config = dict(
    n_layer=10,
    d_model=64,
    n_head=2,
    n_kv_head=2,
    head_dim=32,
    d_mlp=256,
    vocab_size=3495,
    activation='swiglu',
    norm='rmsnorm',
    norm_place='pre',
    norm_eps=1e-06,
    positions='rope',
    rope_base=10000.0,
    rope_fraction=1.0,
    qk_norm=False,
    attn_scale=0.177,
    bias='none',
    tie_embeddings=False,
    parallel_block=False,
    init='trunc',
    init_std_qkv=0.0644,
    init_std_o=0.0,
    init_std_up=0.0644,
    init_std_down=0.0,
    optimizer='muon_variant',
    lr=0.00914,
    lr_mult_qkv=0.5,
    lr_mult_o=4.0,
    beta1=0.95,
    lr_head=0.015,
    grad_clip=2.0,
    warmup_steps=200,
    schedule='wsd',
    decay_fraction=0.702,
    decay_shape='pow',
    final_lr_fraction=0.0,
    batch_tokens=32768,
    seq_len=256,
    doc_mask=False,
    train_tokens=131000000,
    steps=3998,
    dataset='wikipedia_en',
)
Each number is 500 + 50 x the weight over its row's rms, rounded and kept within 0 to 999. Layers, rows and columns count from 0. Numbers have three digits each. The size before them is the row's rms in percent of the matrix's.

# up: layer 6 MLP up, 256x64, rms 0.278, rows 230-255, columns 0-63
# down: layer 6 MLP down (transposed), 256x64, rms 0.0649, rows 230-255, columns 0-63
# gate: layer 6 MLP gate, 256x64, rms 0.274, rows 231-255, columns 0-63
up230 092:380497488577405425508565511545540469542469536472453526417481479447414528433561534457444496433479447473485461418386496567457524420535497486538484557583458503554454525505432540509529548527520514
down230 099:489492554467499519465496440502489462493526456479510509457578539477456468545550551504538498531515502402516551447508583546508458434605532469581488505374559419506534539394455497501382505447583416
gate231 101:509534555448466499522554467458507476441537479531620473475454440479498503444536436547464468458488543609452477515599509541514603536516519559479580510473487396416535612414436449452499477507489475
up231 107:506591491520530476485436579513486546487491581573499536502527475510488592506512548523576555556386486469528506547483486565550501463453477474432516435525560455462606476582516372538468593467434475
down231 106:508585473469486477448450491447476506564501554440462648537531458451512519481529446531617404516585538432518510557500514471615614505523495462562460485544578536533524523495501465506450510432475508
gate232 097:420452465417548523420448489530442561488600503482412460525464441535497528495492428594516557476545534567436551495564567504523503522426494614518503513517474454518537411509484476525558514394461434
up232 086:533450467549550550514517450510484477473388450450575448475474445451528515452559465490456445493462488556467497561501529522559470466539570463485663507562452510576528553469547527545509598594418509
down232 087:641518582493428546475479438487428464432549463500408533541530406545615510490516529498570505587526523410462513555487515459514504468558444445517487529454542415493528518513433571472433508476505505
gate233 100:450533566418451557509498445485428565481455467486495502461516601557473481533445435500566582469499485569433543445466499546427547489495434429454507426485473554559565562468570451379457499460454523
up233 097:515502439460467557559496515439521542525389565454424441489642583525485477389467504563533415462489512489497493455605439476475457484445485508516471578508551450540471509531464451474420516460450464
down233 092:502465495458478508585532540519557470549465521522473458459555529543541419471334476420538416435502488546389438456489525464438422543482551515555483563507473550597451528524560517524469477560528490
gate234 102:556499483479456485515614603565434524569485471564458493505598525548538505439481426491499475431467498540552570561506534530476591541510518417480529551481562419481516633484496492492407563494503512
up234 096:473565452512553551426549570521454526523534466611451476473522471507531552536336487465495502404483480512495503502481547508455470475501478628541539473446466494540488547586499433580459581467562532
down234 101:586590520461536494502453452469457482469426471470469449432575500546566391489556459490450541476566429537610470570502585451520536494496472528464428528525404509597486532466523520441438481508534444
gate235 111:533499404413557518486454510473524546454558513556571528369463431424516474615501537473529449459540496612534475487587506486508561476498496477438487479440550575505462488537497526587496511533428427
up235 110:524464454435413449423485552501463548488549490523595528428573369540441471436517400392485481445468451584457555477476456482479507529499457552535460503486554480503527458533439464481453501403470479
down235 111:509497417498560620467440565478521526554519512558489490454384566493457570588529546537511478479516496528472507551540514506447571430462505404504510440564439563554452641486486484503564478515541492
gate236 086:446497462470372451484482548468564485533484481406505483515561531472513495601409585512438469449460423419544479545439521471464483578530519630444466504510499506542522468456427464523525566464468436
up236 082:485512517492604424552561456509475502435460513509480510435524566507488530504441399446538458456573491477506595396570512523391459560493575529495555504499494485431489440481466590458537589564481447
down236 085:387531443457537492461447478441586471540431544585523521439514439457546486430393519553425516486435399491482404583494470439471450543520507551480492550508494487522478470446449419498535570463471500
gate237 095:434534413369513597510480516389476426466522598552469462480559498458501506464471508468471478505572564421505528487497407504487475495481591428574497512416543442476465477496541511436515581521473483
up237 104:510402572492496478509550533540503475609524527519512542477411607481383527489468406522564472421526508532473426368523531468535505494521473441549498486541579510389492492571486532536497519509461498
down237 096:426424549461506528486484502463494545483550518459508474607479493546537457533558505547570491484458497504462561565458601578450465459612434386561567494588498416540537527468526560533449446522506541
gate238 099:469471519423457461523480464531491517505510514546440341478408506487479495594502515445409507551449503463561521508468476514540426522513521505512509549473481567477508531645465491476448360573511450
up238 090:519490436405513530536429487533524497456480597564433492404516550485519520511408437563534526490510508434554482500509579515452452527582545570462507449477502637511474390552537481493455499402487503
down238 094:500510425412528434501496553490450510481343508498518587413424418488478503451602511524545466520554455473577487588469552522475559521526446462439540490461486494551464484516427503417497541498535430
gate239 104:480426446534452460409514529486454399429438474412451463447450480478475512512506497476484423483430449468550561473432454456418494388516564477519557545515480538480572543457522575453492398463547460
up239 089:488422477454476411521399549546450498599579552412544472468530426481432510529590425506497514542537488617519495584501468608549442469554517525494438520505496465480495495458473521553441551521457472
down239 089:549581525453406520504431501494457513461517465477576411524543535530455494529557480419510437517508505588551467577428438526459525447510441439497508475563504472472476585505564563544399495396578451
gate240 111:505571555555484489529392487473454415450508609537509465468502452646523507562477521511475514451575496488529447604485457566465590554488486495458527509482495552597471562570542501505544513459427483
up240 104:494497446471498496515479578516453539458464530583413497444558479435574530509534444477438500525449561354592532497461447551442492495491433494572551508422431508492538477490544543518467494544412609
down240 109:461499517525504523508545401511433518466472484452472359507552430542473497476570479494532535465492518539519428527592561454531456514502588514482493504506563487521488559387475379488446438544545620
gate241 106:509476406524532559500583475455488407554557570572469431518441465499565594478464532517496481544579407563468499486444543474480540443558477428550428513447555510465548545499421401506521468544448509
up241 101:566347475532513411535583503478515539539445542459498498484501521462446505595531522393536480545411564551484523552420540452471495412543565481492550532456468529488498528586532465576468522503494568
down241 099:533468518468610625486447519491513417526495514550475435487569466550520467455501570426479501606611515506565496438534488501500426474512560540541481579559606533510482503526400481463514482568494520
gate242 094:545587508449536526436517534472530631465504470508469523486486521456395474453429452524464540495442502519437542456484466497416560413515578481452410553471551509528515497562434438618533522449519434
up242 093:523484470447483533455541479423556586477463497489467568536423462448506467471447453456483534407517484483413481419418541438454542435524504467479427490483562589451562504586473511535383398485506499
down242 097:417527465487514529505426511469532535452443494513526580516376501398429461553482502557519514466465515442500466501476502514491498390471416497505454534572398521524605486544451411501571538429495423
gate243 103:553514494491520545599450474502434531493427576460524547409517450578501512538484451449541578483520377542484480467516449547480510442472568619436488471500544495476444434428553527529424569538447540
up243 107:589426447482556399458488473573495528518612484571499578466524441486529465468477439542558405508505491397499503571481537516532536572503497576572489545416500452533482524407519478484526445475548437
down243 111:545383510402462474536443504483526554540490436527474525450551501428421595499554545544533447556541517516501578474440533504502518552514538496560458510553538462511676521465461501516532411515506443
gate244 098:403549545471421539514556576445596446456491519436489457588581467510519477463516499458577500500484446565520435586488493574520492605470538571548532517409552464491527526537468491456493549407493544
up244 105:483503571521467461498442552469586484438471482511410471495564532559562507474504477582479437554425518592486418425424504415556499542441578490512489436439560484563536556470476489547431525417480562
down244 113:448556478480495460507487550533536526558488485500496368435606437519476499490568461463454422575549485446494487546532586535545453583479456510473512548479425412447496443592527481444457487399554529
gate245 109:503494480473529491466517485558447535634519578545585515543543524486514512548611512491461541509553552503526549485603458427501623518528529474495473579572520508443422485464448449512424404560495495
up245 105:491418424590462563450501433438434534566474526439539534554441473424400492485569561549542511512519462475483554470515477405546566521559509440560550512512491540428497548527462465573457401504532543
down245 099:597592428409561566437436548515514481627513522452508453442459436522477519463473445496472480490558497536563534436534567426566446464520513458481459627503522494485526483499486413433521519531510535
gate246 101:472600517487397633493471580509505482484406394464444556480461484529463372502514506578543520498429487435489506447538517446592519560548537535551501450542523510462443466475485514526513534500568495
up246 106:495439505598453508596569502544467450529526514454489511585525431488360531591566500479451468494545477453523521380516583494473457540541469474478413559406528463454538475485514547507522499439452515
down246 104:661526463571560464464641469451616542494543561484502504530533596454545513531459482484506412499528498509492429469456512485452449442480517510475503478497556548547519566483561441574530488495474440
gate247 102:509526420535474581469532528520493462530506501492499412442498495527487535548424507490486452465528480632484527527593554384580586511534430478467494424483468496487536485516414477566570419505549393
up247 101:484458459461483470561492483518511496418491554424506504514591565429506518524449552507519479468393470517473470451478559539489642564438416417499515531563443436499547513541438433490457574547579550
down247 100:598581558497519434498508456492516472387569448508555457431488507559474407473573451453455537537499516489472617594520431527517483441485544455526534515530483579509435516467498425463393539482484474
gate248 092:456487417520583530480528510528490436459459464549503524539529440537534555575533464469575488401487470549410415457511566388583435620519531519486529540518564496431542452531585540478507481511520528
up248 100:486486507452459492530485531512543395539506542490512539551386493535554501445513450413577458497511359465501465409499518502655503571493470539493501520535528491477472556583476497574410535503506550
down248 097:493441438455435507471396488479469510539486503500519459527534429482552454464510377531458487476481517516471456449477508441636474551516608515520461511531529618460488495529505374432531541545555432
gate249 112:483461541453568496421522542426398460471466499562441463480501527564483522487498553543582536486509519444589448506491490489554467516479472516635432594549564467474597564448495476432521478401541494
up249 095:435493482546436437501606509511430565537431459553531433457484532456494458527529484494502456426559576538402534511518491578476477456470473461511465436535578394387449527520520448414504527487542433
down249 096:510503538559442508530458493442510476617536540494547499619433374429482472501563416466538530511507503489452422495487537450569515481493448524534473516431498519464559379606412502480472473511475530
gate250 101:484551581506471488456533478487558531505443499371447526560571455518459476551489516457482494448492387467460543583379498501452558588520549475497518543494492536593410573499572500541449534519453452
up250 098:551561480413491470488410428462477460501423496565546518483500500582537415548448501563545382490496563519518467481461440384510546517532412468506449462563578503439503515464474500599534455517478440
down250 107:434588421449465509558450554465530462503545490478545473537574476492523494421525486557446498596613537542433514471471455486360555584494515516510474501471443546572412544481554455482507579489479524
gate251 108:480415493464491525571500487530456610544501534515538574518462484529557536463559498475444524438502474508482478370563542402589467579544594441489554521529566548472443525560426506583466510440498495
up251 115:580554471547497505479548464499502385435555423460583559465470443533412412535381484513509484543475514529506545575508537577559520519402519483525473476526586480495524396507461489533430476444505480
down251 109:537472421511468581433533540467560516541436484509545476489426435462515438444507566388550549484454545414338542413538447478505468538508578459551538504457493517461437528541465483563500509514515499
gate252 103:464523550447583586523583517611512494591409568485447484468562451531511546532442537494381478573462555488462535493458490470485429539559544454475505531445537463451563552490561491438536423481513536
up252 098:518485441573458484480469521436508502446541531496480487530524509349494422432534545582565490459482461525394473520531520444438598412495516506498522422447454587522420506439513568489442499473476427
down252 094:590478546465514562505517542535517521315483485533453521554493514505522491431465444482509521509400434422503571514532470531418477483493490450445545475487613555482407527442540550555563516459468515
gate253 099:450570474514557521573452444508426486387536537439504487477521473497597441458571586514499522507505585509496562493548519659534563510469551464543478557548528475491551494487476532475424529517604466
up253 103:492455516415440385496559579429460526471508505504500515492490485507402493545433433475486520454427527591475422458443523617469433416567538500439476502494546601445507466508489532524478482466540424
down253 102:436525489561570396525492475522501453398540514438435526476565488536512540552518565609430554558561497488438534475498551486595521511433585505531410540484496462539548493527449564497560425545515562
gate254 095:480494462445470522495475497547534536521531570470508509403424492485434489423583363543515425522515508506486545497462478383488568543527497402503520499449534460482475577570548472479414567562406479
up254 096:507492505486518438477410437483539418467492545442536457481567628634549504527474500499472474488486514536489431486548600495522481463495411553435453491570469517581518507359464486518443520492533544
down254 095:520496534504432517555534491481485465503365452517462558508453470569527495487512476498479567486532441544496492506403435437608445535560474531461595373481472598553543585479522490550501506595503495
gate255 117:470546460483430533485527449511457491479465482581483485466600568459599517423502468515498495391531425492478506548405508444487515507571518567473584540403470502397461517549453540523603503580500495
up255 107:566485559524473435425539521410545529519514495511532534573445509535499386552442459507471517482480454625511485591505475528510388417532509571513495455491568527524597487480485486543485557598516428
down255 113:477516494533502500454455532439565376554566513512496535490502336534510497476486561558531406608493494467509510398433417416472494455474496485518484508437482481538537500467477446502538460584417499